config.yaml
d_model: 96
n_kv_head: 3
head_dim: 32
activation: "tanh_gelu"
norm_eps: 1e-06
positions: "learned"
init_std_o: 0.0
lr_head: 0.0114
decay_shape: "linear"
steps: 4590
dataset: "wikipedia_en"
Each number is 50 + 12 x the weight over its row's rms, rounded and kept within 0 to 99. Layers, rows and columns count from 0. The size before them is the row's rms in percent of the matrix's.

# layer 6 MLP up, 384x96, rms 0.247, rows 184-290, columns 64-95
080:59 65 31 55 44 25 62 69 60 52 62 35 43 49 58 56 35 80 51 58 70 35 48 50 52 56 27 38 27 38 60 42
110:73 46 54 56 39 50 66 48 65 53 42 57 38 34 54 37 66 37 32 36 34 68 47 37 31 59 39 49 71 49 54 28
089:50 54 62 58 62 40 30 45 44 50 48 46 66 35 52 58 66 43 55 58 57 37 34 34 54 75 79 44 46 48 43 65
102:52 62 33 49 43 46 77 40 40 71 43 39 52 42 60 28 55 58 48 38 67 49 59 51 41 56 56 33 56 36 58 32
090:67 40 51 60 60 56 50 33 37 44 50 31 22 61 33 64 57 47 61 49 64 66 61 51 51 42 70 28 47 59 53 35
098:36 30 55 54 69 58 43 43 65 59 50 55 40 44 50 47 37 56 55 62 59 48 37 67 48 47 34 54 68 46 23 46
107:72 50 39 37 38 47 44 51 63 49 55 34 52 69 70 61 45 51 54 76 45 75 66 48 52 67 71 64 62 27 41 57
079:36 47 39 47 61 50 40 30 49 44 46 45 31 38 57 51 38 28 51 47 63 56 64 43 35 51 65 53 48 64 41 66
115:46 56 58 55 64 61 63 51 49 35 43 40 40 69 45 37 44 63 56 32 51 65 65 34 61 71 51 60 49 42 52 81
107:50 54 52 61 32 47 63 34 71 55 33 42 56 47 33 69 68 54 38 46 53 64 79 48 56 50 42 41 51 48 51 50
100:69 56 65 33 48 54 50 39 31 45 44 38 37 54 49 60 32 57 42 53 42 53 61 33 51 56 47 48 53 57 58 58
106:45 44 60 30 76 48 59 29 63 46 61 58 48 54 48 53 33 56 46 40 51 43 27 29 64 35 51 55 59 25 41 64
101:36 60 35 47 62 56 55 54 45 81 53 24 37 71 63 37 58 59 72 52 48 40 58 58 42 50 51 50 39 29 34 53
077:69 37 52 55 57 54 44 64 58 54 58 49 47 31 66 51 47 49 34 50 59 42 65 52 36 52 49 71 48 63 43 54
117:60 42 45 31 46 49 49 47 51 53 50 47 57 54 47 46 44 52 52 41 56 61 55 66 47 34 48 47 50 46 58 60
097:47 54 42 65 30 51 63 44 49 57 57 25 51 83 56 35 60 45 39 52 52 60 59 42 48 45 48 55 62 54 38 49
101:57 43 61 51 44 62 63 47 49 64 37 53 56 49 49 46 62 37 43 38 59 57 49 70 27 49 56 43 62 67 53 35
105:61 41 64 71 65 55 65 53 34 50 47 61 71 38 46 52 32 58 33 57 46 54 52 38 42 60 55 56 59 71 46 49
081:33 48 37 29 46 45 72 61 54 51 35 44 43 54 51 37 44 58 61 69 68 55 31 55 35 59 75 53 38 50 74 58
101:53 70 44 39 51 50 53 71 68 57 65 48 51 44 38 49 46 33 43 42 54 71 38 46 56 70 38 46 36 48 51 55
108:55 43 44 60 69 56 50 31 43 56 54 44 46 59 49 55 29 60 50 59 52 56 75 86 48 47 42 63 48 42 44 45
122:41 35 40 58 50 56 42 42 59 60 56 55 50 55 39 66 37 38 52 43 71 62 49 41 53 49 56 66 58 48 50 69
080:46 37 40 55 57 40 50 42 76 60 55 71 43 58 57 64 12 68 35 69 54 49 59 54 36 30 72 59 63 42 61 48
094:42 51 38 34 50 53 59 46 47 63 29 33 40 65 48 44 56 48 43 36 62 56 74 56 56 57 61 47 68 58 48 56
111:60 48 68 67 36 64 40 59 55 48 38 51 53 51 45 50 48 77 23 70 47 55 46 60 55 47 11 61 41 59 40 61
092:58 33 45 54 61 56 37 66 38 35 60 39 47 71 59 58 62 44 59 72 60 52 56 49 31 51 38 54 63 40 59 36
099:60 44 40 53 52 50 67 47 30 60 31 63 73 55 56 48 39 40 35 42 59 51 70 57 58 41 51 30 71 53 42 50
101:49 35 64 60 55 60 27 47 52 32 39 36 46 62 32 55 34 50 38 59 84 42 53 60 52 53 44 62 37 40 47 44
100:41 52 52 46 21 46 50 48 46 68 42 82 44 51 59 38 42 61 55 59 51 45 52 38 49 41 43 45 52 53 49 37
106:73 32 69 49 46 57 56 38 44 48 55 43 41 57 31 39 58 62 38 43 25 30 49 38 53 67 29 64 70 60 34 36
106:51 51 53 72 36 47 28 61 70 51 32 33 61 21 48 50 57 45 64 63 42 60 40 47 41 47 53 31 49 58 28 55
096:68 52 63 40 63 30 53 69 40 70 60 46 61 38 36 42 43 47 48 68 61 33 65 45 56 53 48 37 49 50 52 40
117:69 49 59 46 71 51 40 52 62 58 45 57 50 31 41 31 60 47 54 63 50 45 52 57 60 47 46 37 72 56 33 56
097:57 50 46 49 27 56 50 60 67 64 42 55 35 73 69 72 56 59 38 45 56 51 39 55 62 44 53 37 61 52 45 40
090:38 56 50 61 51 53 57 57 66 46 54 65 60 29 59 40 53 56 68 77 64 47 48 38 29 50 34 75 54 51 41 49
108:59 35 52 39 70 42 61 49 59 41 35 46 52 59 30 47 45 41 22 81 39 29 74 50 53 46 31 43 53 30 46 62
113:63 39 49 50 55 56 36 39 72 43 34 32 46 51 46 44 62 28 43 34 63 51 37 40 48 32 61 61 56 48 31 69
092:57 54 53 83 44 64 53 43 48 48 33 45 43 43 65 39 61 63 31 68 52 69 65 56 29 47 53 59 51 30 46 55
086:62 57 60 48 71 57 35 65 39 50 43 83 58 44 40 63 55 52 52 43 38 57 44 48 61 49 61 58 44 39 40 62
107:43 39 52 58 43 57 57 53 58 68 35 39 64 55 50 34 23 50 36 52 57 45 43 48 39 59 51 67 58 55 39 46
079:63 53 49 46 41 52 37 44 42 41 28 44 68 75 49 43 34 30 54 37 72 45 48 56 55 65 70 37 45 60 48 47
084:62 46 38 75 59 27 44 51 39 76 60 36 44 71 37 59 71 39 53 57 46 41 60 42 56 47 37 46 56 60 44 45
091:33 37 39 70 51 67 46 55 65 41 41 37 52 43 62 45 46 37 49 53 42 40 64 50 61 43 52 69 66 70 60 56
082:64 62 59 58 30 45 60 63 56 47 27 44 62 62 57 48 50 22 49 58 54 59 45 40 31 53 35 62 28 65 52 42
111:42 60 46 44 44 60 56 66 63 48 48 66 59 55 41 47 50 41 37 53 58 48 53 48 61 52 67 40 70 57 55 02
103:48 45 54 39 57 38 43 42 51 53 41 50 49 60 53 63 68 64 62 57 45 57 47 49 52 52 57 67 30 37 74 32
110:44 34 48 34 58 55 18 36 52 39 50 46 45 34 43 49 36 39 57 63 67 63 65 62 64 51 43 33 32 36 71 44
091:58 40 57 27 56 18 59 46 42 64 38 57 44 55 43 69 66 51 30 36 45 46 63 58 54 70 46 71 30 62 53 43
097:35 41 50 45 53 42 60 61 19 64 45 46 49 48 64 67 51 47 48 54 58 60 45 53 30 64 39 62 64 49 57 57
093:40 65 38 51 40 68 44 43 53 53 44 70 35 72 43 34 41 45 56 66 54 45 68 43 74 75 49 34 39 32 44 50
079:66 52 57 51 23 34 53 71 58 45 58 57 64 59 58 39 27 42 36 74 50 40 56 32 39 74 62 50 62 54 37 37
092:54 53 69 47 51 44 46 72 21 35 40 41 67 53 47 47 40 38 43 62 60 46 44 34 26 74 30 55 35 56 54 42
097:50 54 53 49 52 57 46 34 49 55 50 57 54 48 68 38 40 44 30 63 60 74 60 23 47 51 47 44 36 63 52 56
081:62 38 45 83 39 57 39 66 41 58 34 39 54 46 81 65 46 40 51 37 54 44 46 57 43 50 58 54 53 52 36 55
104:61 65 65 43 56 56 54 62 50 63 28 37 48 55 41 57 42 47 54 76 53 49 39 66 36 51 47 50 39 46 61 38
112:50 63 40 35 53 45 42 63 60 57 45 56 54 46 40 49 40 44 65 62 37 54 57 41 32 50 60 49 44 51 62 59
123:52 40 39 51 33 42 58 44 70 47 29 54 58 47 31 51 56 54 34 43 26 62 57 64 45 59 41 32 62 54 53 42
103:43 48 37 46 60 32 45 63 42 44 51 45 43 60 42 39 55 51 64 69 51 42 55 46 27 45 69 32 42 54 53 41
093:47 59 53 41 43 44 80 63 52 53 68 34 47 38 51 48 40 44 43 59 45 42 55 41 50 73 52 68 56 50 61 45
115:69 42 32 51 48 46 44 38 73 65 50 68 53 41 53 50 38 31 52 29 52 50 76 67 56 51 36 49 39 56 47 67
104:51 65 68 59 50 61 53 56 49 50 35 49 62 39 41 52 63 40 51 47 65 54 58 43 44 43 33 60 61 54 23 53
084:48 55 52 43 35 49 57 51 47 65 36 57 34 36 80 46 55 35 58 59 25 49 28 48 62 49 52 38 54 45 56 28
077:40 38 53 53 75 46 47 62 31 57 45 47 35 40 43 62 50 43 58 47 63 66 55 58 48 70 54 61 52 37 35 67
091:53 54 61 28 45 69 62 52 38 57 34 58 58 56 64 51 43 37 40 41 55 35 62 54 72 60 68 36 45 67 47 27
103:42 55 47 51 60 41 35 42 56 32 48 67 28 42 55 43 49 58 49 59 42 40 71 65 46 28 51 35 54 59 40 48
114:63 51 63 38 64 49 47 61 59 19 62 43 48 41 60 51 58 51 41 35 57 73 64 50 42 50 48 67 61 72 37 60
098:45 45 42 42 46 53 24 50 54 33 47 77 47 36 51 46 31 67 60 55 31 41 51 53 52 62 66 44 42 50 56 41
090:49 52 46 62 51 35 40 56 34 67 56 75 38 42 44 40 34 39 55 42 41 39 74 54 47 74 24 58 57 36 63 50
111:63 48 44 43 65 58 59 58 28 53 44 53 50 55 37 55 49 57 54 62 50 63 45 44 53 65 63 19 54 42 61 38
100:49 46 48 64 34 47 72 67 39 43 35 41 59 56 52 79 51 68 50 30 61 42 46 36 68 57 48 70 64 58 34 45
125:53 61 51 59 66 54 47 51 68 60 42 76 48 40 42 50 57 47 43 27 50 50 35 62 36 45 41 34 72 31 51 50
090:63 47 45 62 48 53 45 55 42 31 49 48 42 42 22 59 37 51 41 29 35 42 30 29 73 52 37 51 44 52 60 39
107:74 51 29 35 35 64 28 60 63 46 44 58 51 68 67 60 51 42 50 51 50 59 61 56 45 52 54 62 63 39 50 64
104:39 57 45 67 69 66 48 57 55 40 67 33 67 62 43 65 41 52 39 49 48 47 59 46 62 45 52 65 65 55 25 62
086:48 54 50 62 33 56 63 75 54 46 64 55 45 64 41 38 29 50 67 48 39 42 48 53 62 45 72 50 35 78 41 33
111:62 52 42 49 41 68 42 30 68 28 46 31 43 67 53 66 42 57 49 67 63 47 60 58 47 41 48 64 72 63 28 17
100:55 40 59 29 40 61 59 46 35 47 54 45 37 77 51 35 54 48 40 39 54 55 58 64 51 57 68 37 51 68 69 45
105:73 38 52 45 47 57 66 63 64 61 48 58 60 49 42 29 49 38 58 43 66 43 45 44 50 52 40 67 43 46 35 79
095:69 58 42 37 73 66 53 30 57 47 23 49 61 72 38 31 45 43 47 68 59 54 24 63 45 74 36 14 55 67 64 53
082:31 64 54 59 50 48 19 50 58 77 41 50 42 56 57 42 63 47 46 65 45 30 71 42 51 47 38 47 36 49 40 58
103:67 38 51 40 42 58 50 48 61 47 30 42 27 59 24 53 40 41 43 59 34 42 54 54 40 37 65 39 82 68 48 40
094:49 51 74 52 49 54 52 49 55 56 71 53 46 58 51 81 52 52 42 46 46 41 52 45 69 62 27 58 22 56 40 44
108:53 56 50 67 51 29 33 47 43 43 55 48 55 63 43 33 39 53 29 51 43 43 45 56 53 41 49 40 56 50 47 46
113:56 43 49 48 67 77 64 44 41 50 74 46 44 40 62 67 34 35 38 50 70 53 55 40 58 40 55 38 49 53 33 50
104:50 52 48 41 42 64 46 58 59 66 49 53 52 52 61 45 77 60 50 44 41 51 28 54 39 45 62 51 52 69 47 63
085:60 49 62 51 59 50 56 52 51 67 73 33 50 64 50 45 54 54 53 34 54 32 57 29 55 63 46 30 59 54 74 47
097:66 62 42 62 37 35 24 56 54 46 37 47 56 56 49 27 54 58 53 58 64 53 63 47 31 42 81 36 41 52 41 80
126:57 57 43 63 36 26 48 63 51 70 50 54 25 51 40 66 29 41 56 31 58 74 62 46 37 39 35 39 73 51 54 39
134:50 57 68 30 44 45 65 65 28 51 61 61 41 32 62 52 43 55 62 49 53 43 69 41 57 46 52 50 55 32 53 56
122:54 65 54 56 71 62 68 51 35 42 48 66 55 41 49 46 38 56 63 16 53 67 47 41 51 54 51 39 58 62 23 61
117:54 70 57 56 54 42 53 55 65 51 31 39 37 39 40 44 52 58 56 60 77 47 38 50 73 40 40 44 67 58 47 72
099:56 58 37 50 60 45 52 53 65 63 27 44 31 49 36 52 39 60 51 40 59 33 40 57 48 57 45 23 51 61 35 41
107:40 62 33 51 51 60 58 65 32 50 28 43 34 60 48 31 51 60 44 53 72 35 63 31 60 83 47 56 67 46 44 39
091:47 45 42 29 52 42 42 30 50 41 55 68 26 51 71 56 66 50 38 38 49 47 61 80 72 57 28 55 37 58 39 70
103:48 45 52 60 35 51 52 64 57 48 41 73 29 54 61 32 47 41 11 40 52 63 67 32 64 50 50 56 75 37 43 33
099:46 51 53 57 62 62 57 41 25 57 56 43 51 57 50 40 49 45 48 51 62 56 31 53 57 58 30 08 31 62 61 51
123:33 25 56 25 64 59 54 58 63 60 35 65 56 56 61 39 60 43 40 73 38 51 63 56 60 43 40 64 60 28 56 74
093:36 58 48 51 63 33 67 53 55 55 49 58 31 52 39 57 49 67 22 57 71 41 45 62 42 61 33 63 70 48 34 41
093:74 51 53 47 27 43 50 34 42 46 32 72 45 45 70 40 61 61 47 61 50 35 53 42 38 59 52 69 49 30 54 55
109:43 55 35 46 58 41 55 66 72 52 35 67 35 35 56 81 44 77 50 39 63 49 39 53 39 61 50 43 46 56 41 51
116:76 31 57 40 71 63 63 40 41 35 44 69 43 68 38 37 40 59 35 75 48 63 60 51 79 47 66 49 63 40 64 64
098:47 43 44 42 63 60 40 54 43 59 55 46 40 48 55 48 46 65 62 52 28 33 55 45 26 28 50 38 64 55 40 16
093:79 49 51 52 38 56 43 45 43 58 42 60 23 46 59 48 57 45 65 50 65 33 48 44 65 35 49 44 56 29 35 43
098:80 48 61 39 56 59 79 65 53 61 50 59 39 63 24 72 52 68 41 56 38 54 49 33 45 48 33 65 43 48 53 61
108:52 43 39 46 56 68 46 65 38 62 39 57 62 66 52 67 57 61 38 45 24 43 58 37 68 48 55 63 48 34 77 48
100:75 59 40 44 57 65 47 68 39 60 44 61 32 53 46 48 34 61 25 50 47 78 44 44 45 57 57 46 53 35 55 73
108:45 48 68 50 47 35 60 31 20 42 51 66 36 64 50 49 45 61 33 33 39 55 43 44 43 64 63 50 45 36 62 52
# layer 6 MLP down (transposed), 384x96, rms 0.318, rows 184-290, columns 64-95
076:50 63 51 33 46 22 63 45 42 29 64 55 41 49 57 50 52 71 55 44 72 45 56 72 56 35 40 26 52 48 56 45
105:65 37 29 49 50 30 51 68 39 56 50 43 67 57 48 42 58 38 57 59 53 50 49 59 54 65 51 74 54 47 53 26
096:66 51 51 76 53 38 65 43 54 33 47 63 61 46 55 51 30 51 48 22 54 48 69 57 39 23 47 36 36 59 43 58
105:39 43 26 45 61 30 42 62 65 44 55 55 53 76 63 56 40 55 45 61 68 37 47 89 64 52 56 43 60 73 33 52
098:27 60 53 45 60 50 34 56 37 52 56 36 53 39 53 17 55 47 62 42 55 32 51 44 28 50 58 59 62 37 41 66
093:66 69 51 44 45 60 53 45 68 39 28 39 60 33 37 48 58 13 43 62 34 49 56 66 50 46 58 31 68 33 43 51
091:42 69 25 48 62 58 50 66 35 56 30 33 55 59 59 38 51 44 59 49 39 55 43 74 47 56 58 59 58 56 39 43
081:56 67 63 56 64 51 68 48 37 40 55 50 61 65 77 37 47 56 33 49 39 52 35 49 60 41 57 51 47 52 43 56
109:63 41 43 63 42 52 30 50 45 54 33 63 41 58 32 68 26 61 49 53 38 45 56 43 46 43 53 51 35 52 23 62
099:66 69 47 41 46 45 73 32 76 51 55 53 39 45 40 45 57 73 51 54 56 64 48 67 36 40 55 48 49 36 51 46
102:41 61 34 53 58 56 53 37 61 66 53 70 48 27 40 46 66 42 78 40 65 44 50 48 55 38 48 49 69 43 40 48
097:34 36 52 37 59 77 55 70 51 39 67 47 40 42 34 64 33 43 33 53 32 66 45 55 57 77 32 41 64 55 68 47
106:51 62 46 78 28 50 32 65 62 66 19 46 60 48 39 32 62 50 38 40 47 40 52 47 26 63 53 57 76 63 42 40
075:54 63 47 49 29 44 37 31 66 44 41 34 64 41 55 59 53 44 54 23 60 53 39 65 44 57 48 44 47 35 46 44
133:62 44 62 41 43 65 47 69 62 30 29 52 48 40 61 44 42 48 48 56 56 46 54 24 66 50 39 50 46 54 55 76
086:61 63 54 46 57 48 46 34 41 55 47 43 44 26 50 59 41 31 36 60 54 48 38 61 64 52 30 46 26 52 70 53
116:43 49 42 52 52 45 60 45 55 73 47 77 53 36 53 56 54 37 35 27 66 44 59 45 59 42 57 54 52 40 36 75
099:46 59 62 52 36 50 28 49 37 39 60 44 39 41 47 45 76 56 45 58 20 56 34 40 52 35 53 41 61 58 60 37
071:56 29 42 50 38 37 53 50 55 51 55 58 51 41 53 56 56 46 44 26 45 69 54 45 36 37 68 40 27 47 43 33
096:48 47 48 42 33 46 48 58 57 42 66 48 53 35 71 47 34 32 41 42 45 47 64 42 41 40 62 37 71 55 38 54
106:65 65 43 49 30 40 43 46 54 50 35 63 55 48 67 59 39 31 45 50 66 52 47 26 70 48 39 27 33 64 62 53
119:47 54 46 30 57 47 57 42 49 55 54 29 43 34 50 58 50 52 73 54 23 43 52 66 51 43 51 50 59 42 45 27
091:53 64 37 51 61 58 48 50 40 47 37 60 44 34 57 64 54 54 49 44 44 75 34 58 52 81 39 49 47 48 48 48
089:43 80 66 73 58 44 50 48 56 38 47 45 54 45 44 39 52 57 54 38 37 58 39 56 64 52 60 49 49 56 63 26
111:41 23 53 57 42 46 79 44 55 66 77 49 35 48 60 58 54 48 36 43 60 69 47 50 34 43 47 49 64 19 46 60
092:38 54 47 41 60 58 34 65 41 54 31 66 38 47 45 43 45 61 42 47 63 43 67 52 55 45 42 70 71 38 56 69
104:43 51 45 46 56 51 54 33 63 33 63 46 34 64 39 55 50 50 28 51 27 36 32 56 36 74 52 50 48 47 50 60
100:47 54 53 51 49 64 52 50 75 56 37 70 40 68 47 54 37 54 29 61 41 51 46 41 28 60 62 57 39 71 65 45
103:46 29 47 24 38 53 45 57 55 62 37 53 42 54 50 35 51 68 30 66 52 54 48 43 68 43 70 62 64 31 51 37
111:47 44 44 69 58 25 53 47 48 65 45 51 44 48 51 68 59 56 58 49 56 58 58 54 40 37 59 34 34 51 35 37
095:76 62 44 49 51 18 60 57 45 61 40 54 35 56 31 62 52 57 44 68 57 60 65 42 56 42 53 40 37 40 54 31
078:54 39 46 49 57 56 44 40 49 27 49 47 39 58 58 55 51 51 45 47 48 63 59 34 32 57 64 56 58 36 77 44
112:48 42 51 72 34 68 65 56 53 54 39 47 69 55 43 74 50 53 62 61 51 39 65 42 37 56 41 59 25 31 51 58
087:61 33 60 36 51 58 47 47 52 54 41 25 34 57 57 52 35 40 59 45 38 79 59 63 50 50 72 46 49 55 77 44
093:36 65 31 49 47 52 38 60 36 41 67 69 66 56 57 30 73 47 24 68 24 44 46 57 32 43 47 53 49 50 47 45
107:71 55 56 26 63 60 47 70 69 69 56 61 35 48 53 85 32 32 55 56 45 58 70 35 51 61 39 41 42 43 36 40
113:52 53 22 67 35 45 65 55 59 70 45 69 55 57 43 56 31 56 57 43 57 28 54 55 60 37 24 66 30 42 35 62
091:42 43 49 42 65 56 61 58 39 48 57 54 33 42 52 74 46 66 54 59 40 55 60 54 41 47 30 63 34 35 35 65
087:46 52 32 58 66 44 57 51 50 60 52 54 43 65 50 51 47 48 36 55 64 51 49 65 61 68 35 66 74 49 44 60
102:55 34 37 53 49 48 24 52 44 56 45 31 36 60 25 32 49 40 56 45 74 62 51 27 58 53 61 66 33 49 47 62
080:67 37 36 44 56 49 49 47 53 22 47 56 47 43 41 48 40 64 58 48 26 61 42 70 49 58 72 37 77 40 54 44
088:42 51 47 47 32 63 60 36 50 31 43 54 43 59 57 53 54 45 57 64 61 63 53 65 30 70 61 50 56 44 65 48
096:43 75 61 63 56 60 61 68 32 82 46 56 54 61 52 70 50 73 39 68 43 69 36 51 40 52 53 45 41 26 58 47
079:44 35 45 21 57 49 37 37 40 41 67 67 66 45 57 44 69 48 36 22 27 53 48 47 56 34 59 59 36 56 48 66
121:52 57 73 36 55 47 56 52 47 60 39 32 57 48 60 38 49 50 34 51 32 51 51 56 47 61 78 36 51 42 31 37
107:56 34 40 54 39 48 68 42 54 55 37 46 52 40 58 62 58 55 45 28 18 54 42 58 25 53 22 60 52 64 60 66
105:58 48 65 44 23 43 51 70 65 61 45 44 36 56 69 72 57 40 40 39 41 60 53 52 36 63 45 42 55 51 70 44
089:75 58 49 59 41 50 57 40 41 50 52 50 40 63 30 45 51 58 38 56 43 62 36 58 60 44 29 43 62 43 38 35
097:41 58 58 57 45 40 49 37 36 53 52 49 55 30 52 46 55 38 52 64 51 66 47 63 43 50 50 25 53 51 41 41
089:45 21 60 42 70 46 47 68 54 23 52 49 56 43 36 47 58 66 63 45 47 33 50 45 50 44 73 53 69 51 51 36
075:49 47 56 55 64 56 60 34 44 45 47 29 57 35 57 52 42 64 73 55 67 57 56 53 63 34 47 27 53 60 56 61
088:65 42 42 58 49 49 48 72 34 61 52 56 32 53 33 57 60 36 44 40 49 47 52 60 38 40 28 66 46 44 43 49
092:53 61 43 58 46 48 43 44 41 65 55 45 67 62 60 31 60 53 61 53 44 34 36 25 28 41 50 50 41 70 45 65
092:58 60 40 40 49 63 48 29 55 39 66 65 60 49 51 52 60 35 56 42 44 64 81 39 55 42 29 45 45 36 57 25
093:56 51 50 58 65 60 61 53 50 60 50 19 48 49 29 42 60 42 39 39 40 61 39 61 59 31 32 46 24 44 37 51
137:44 51 49 51 54 40 39 70 78 55 64 59 39 51 60 63 56 42 47 62 51 51 36 46 59 67 46 62 39 63 24 52
107:74 54 42 48 43 60 70 27 70 49 48 44 24 39 54 48 69 36 60 57 52 73 74 70 56 35 47 43 26 53 41 36
089:52 36 58 71 65 47 66 50 72 62 61 45 48 53 59 47 38 30 46 40 58 65 75 71 49 20 53 57 65 56 45 53
097:42 46 67 53 65 64 43 50 36 69 50 47 53 58 21 50 57 47 41 57 36 68 60 54 65 35 43 45 38 50 57 15
102:20 45 41 67 53 62 43 56 27 38 46 59 59 62 49 64 53 64 64 58 61 56 52 30 40 49 49 50 62 42 53 59
097:49 43 44 31 51 52 56 53 46 42 41 56 44 54 45 46 44 45 29 35 31 60 60 88 41 62 40 48 58 63 83 61
077:53 50 61 54 57 49 37 47 28 58 48 55 42 59 55 63 50 55 62 27 61 60 38 26 59 46 45 51 74 65 30 46
083:53 43 57 58 36 44 51 50 56 58 65 53 66 31 50 44 55 45 64 56 24 57 64 55 72 38 48 34 26 56 37 38
093:44 53 48 40 38 40 71 59 68 46 47 47 50 54 48 42 53 64 67 47 58 36 37 61 37 41 79 66 69 31 51 76
104:63 42 44 59 55 53 57 70 57 69 52 52 60 48 31 36 49 68 55 36 41 58 58 45 30 55 71 69 44 51 56 38
108:25 61 48 56 41 49 57 44 65 40 57 42 49 62 25 38 36 48 77 56 45 25 48 68 53 58 50 51 43 46 50 43
095:43 44 55 54 43 41 70 42 61 55 53 34 52 58 34 63 39 32 53 41 36 44 73 68 34 47 76 54 39 41 32 57
087:57 58 55 54 58 46 32 56 37 60 63 44 56 46 39 30 44 46 60 51 60 51 25 40 50 34 52 78 68 56 45 48
106:49 56 51 42 56 41 44 29 63 54 60 67 26 56 47 53 71 47 35 66 64 33 60 51 30 60 54 42 58 50 60 57
083:30 26 65 67 61 49 50 64 35 26 53 59 60 37 52 72 48 50 71 47 26 50 47 26 43 46 63 52 57 43 54 65
108:47 54 43 49 47 67 46 51 58 47 53 44 52 54 44 45 27 48 46 54 39 46 54 35 59 68 39 64 60 32 39 48
092:32 62 52 50 58 46 45 47 66 36 53 43 45 65 41 37 40 35 59 55 65 57 60 64 46 49 46 60 33 65 13 58
109:54 51 43 42 45 27 50 45 50 42 23 35 45 70 35 60 56 70 65 57 54 41 48 49 59 38 61 56 45 41 64 54
114:84 49 49 53 42 48 53 42 53 37 36 50 60 42 44 61 65 59 61 48 63 29 47 39 50 42 41 45 45 65 57 52
079:42 50 40 48 55 40 31 49 80 45 60 67 42 40 28 72 46 81 70 38 59 50 45 69 44 67 58 44 41 35 58 38
117:38 46 43 57 75 59 52 67 65 72 54 55 65 30 38 14 61 59 61 56 54 64 56 59 40 25 25 62 51 51 60 51
115:54 56 48 51 45 47 24 54 49 38 40 59 47 64 60 43 52 51 31 70 40 54 29 45 54 49 40 45 56 76 39 49
101:62 47 55 60 54 71 59 57 42 57 58 46 52 49 37 63 47 58 55 42 30 29 45 33 37 59 19 79 34 45 52 57
091:53 53 39 74 36 43 40 56 43 48 48 45 43 47 46 35 62 52 55 55 44 50 66 22 60 37 73 52 43 41 31 34
077:41 43 43 56 48 63 53 32 31 40 36 36 58 32 50 62 48 46 47 54 64 48 44 28 55 51 55 45 41 46 69 70
106:49 62 52 54 37 52 68 58 48 33 60 43 50 63 55 41 60 71 21 47 41 42 49 42 44 49 46 45 38 55 47 65
093:45 42 31 45 48 44 62 42 45 72 51 62 42 50 50 43 74 46 47 57 44 65 37 51 54 44 42 51 37 59 39 59
100:53 32 50 58 53 42 29 31 42 61 43 55 71 73 42 59 51 60 60 43 58 39 52 54 37 55 58 41 39 41 70 56
108:38 47 53 32 33 36 53 22 70 60 60 64 36 41 37 37 45 40 32 37 57 56 46 53 50 53 55 50 74 60 52 34
098:65 58 55 29 39 53 41 36 68 35 53 51 46 39 62 50 56 69 40 59 52 32 64 73 49 48 49 49 28 74 36 48
083:38 40 60 49 70 56 63 37 23 53 56 68 44 38 52 41 53 53 42 23 22 55 39 39 58 62 39 57 55 41 48 49
095:47 58 68 47 49 62 70 44 69 23 52 36 57 57 49 63 40 38 55 65 48 52 50 62 63 36 62 43 43 82 36 58
116:47 41 76 38 61 44 37 54 46 37 44 77 47 49 39 46 47 53 60 59 27 50 40 43 56 57 29 50 52 38 61 42
174:29 45 80 35 72 60 43 75 71 53 34 44 29 41 61 58 52 62 61 64 54 34 63 24 52 64 55 53 53 59 25 55
117:51 37 48 58 65 67 56 44 46 49 40 38 40 66 54 28 56 53 25 62 57 75 57 54 43 43 58 54 39 48 57 70
111:52 44 43 34 59 66 43 53 45 61 43 46 54 51 34 54 60 49 50 54 57 49 67 42 38 57 37 45 37 60 56 30
125:45 43 39 58 31 43 49 74 50 62 65 46 57 63 52 32 49 23 19 65 66 54 53 61 43 51 41 68 55 59 62 46
124:38 57 55 63 35 50 62 64 29 76 50 33 28 48 60 35 42 46 40 49 67 46 53 61 53 53 30 57 42 51 32 66
082:55 48 52 47 41 60 49 63 72 46 88 51 54 38 47 47 66 43 44 73 45 44 64 46 31 73 58 35 55 65 41 37
094:56 35 41 66 73 53 75 47 32 52 56 42 51 23 55 40 59 49 60 55 29 36 54 31 54 65 45 60 38 57 56 47
081:14 60 41 52 70 56 63 49 31 38 55 41 52 53 50 64 56 53 92 47 48 43 47 35 47 58 57 44 60 56 48 40
125:35 49 65 37 46 47 52 71 68 50 57 50 44 43 57 75 24 55 35 49 30 35 69 60 77 51 33 60 73 31 35 42
096:48 61 41 64 40 75 39 33 50 48 50 54 79 48 65 58 53 37 68 44 33 51 64 34 31 35 57 28 62 44 56 49
093:50 52 56 62 40 69 74 46 46 36 41 26 32 50 46 67 55 64 32 72 40 53 51 61 59 51 51 43 81 50 62 34
115:52 38 62 51 45 38 26 54 53 67 25 53 61 27 50 41 39 48 54 36 50 40 42 41 70 57 36 63 70 37 33 55
122:30 55 50 42 42 63 60 54 27 30 39 47 37 60 59 84 49 43 57 49 51 42 53 25 46 80 41 27 58 43 35 75
103:29 74 36 60 31 40 38 43 50 54 49 56 45 57 48 45 59 34 25 48 52 50 56 65 35 40 62 50 54 57 61 40
089:34 51 45 52 58 50 40 25 57 39 33 41 52 56 45 46 43 50 45 70 47 33 50 53 38 53 49 38 76 56 38 64
104:60 50 53 57 41 43 27 36 64 51 44 36 69 52 45 19 47 31 51 47 44 43 29 51 56 48 50 49 39 58 28 36
115:52 44 36 28 57 61 50 50 43 44 43 65 51 42 34 51 66 49 66 66 50 46 44 36 62 59 80 51 17 70 44 44
101:20 46 49 48 32 75 40 53 32 28 44 42 43 68 65 48 51 64 42 55 57 39 43 55 50 61 57 55 63 49 46 55
113:57 51 49 41 53 64 44 83 73 54 49 43 52 41 49 40 56 50 48 68 21 32 43 37 44 52 37 58 75 51 66 59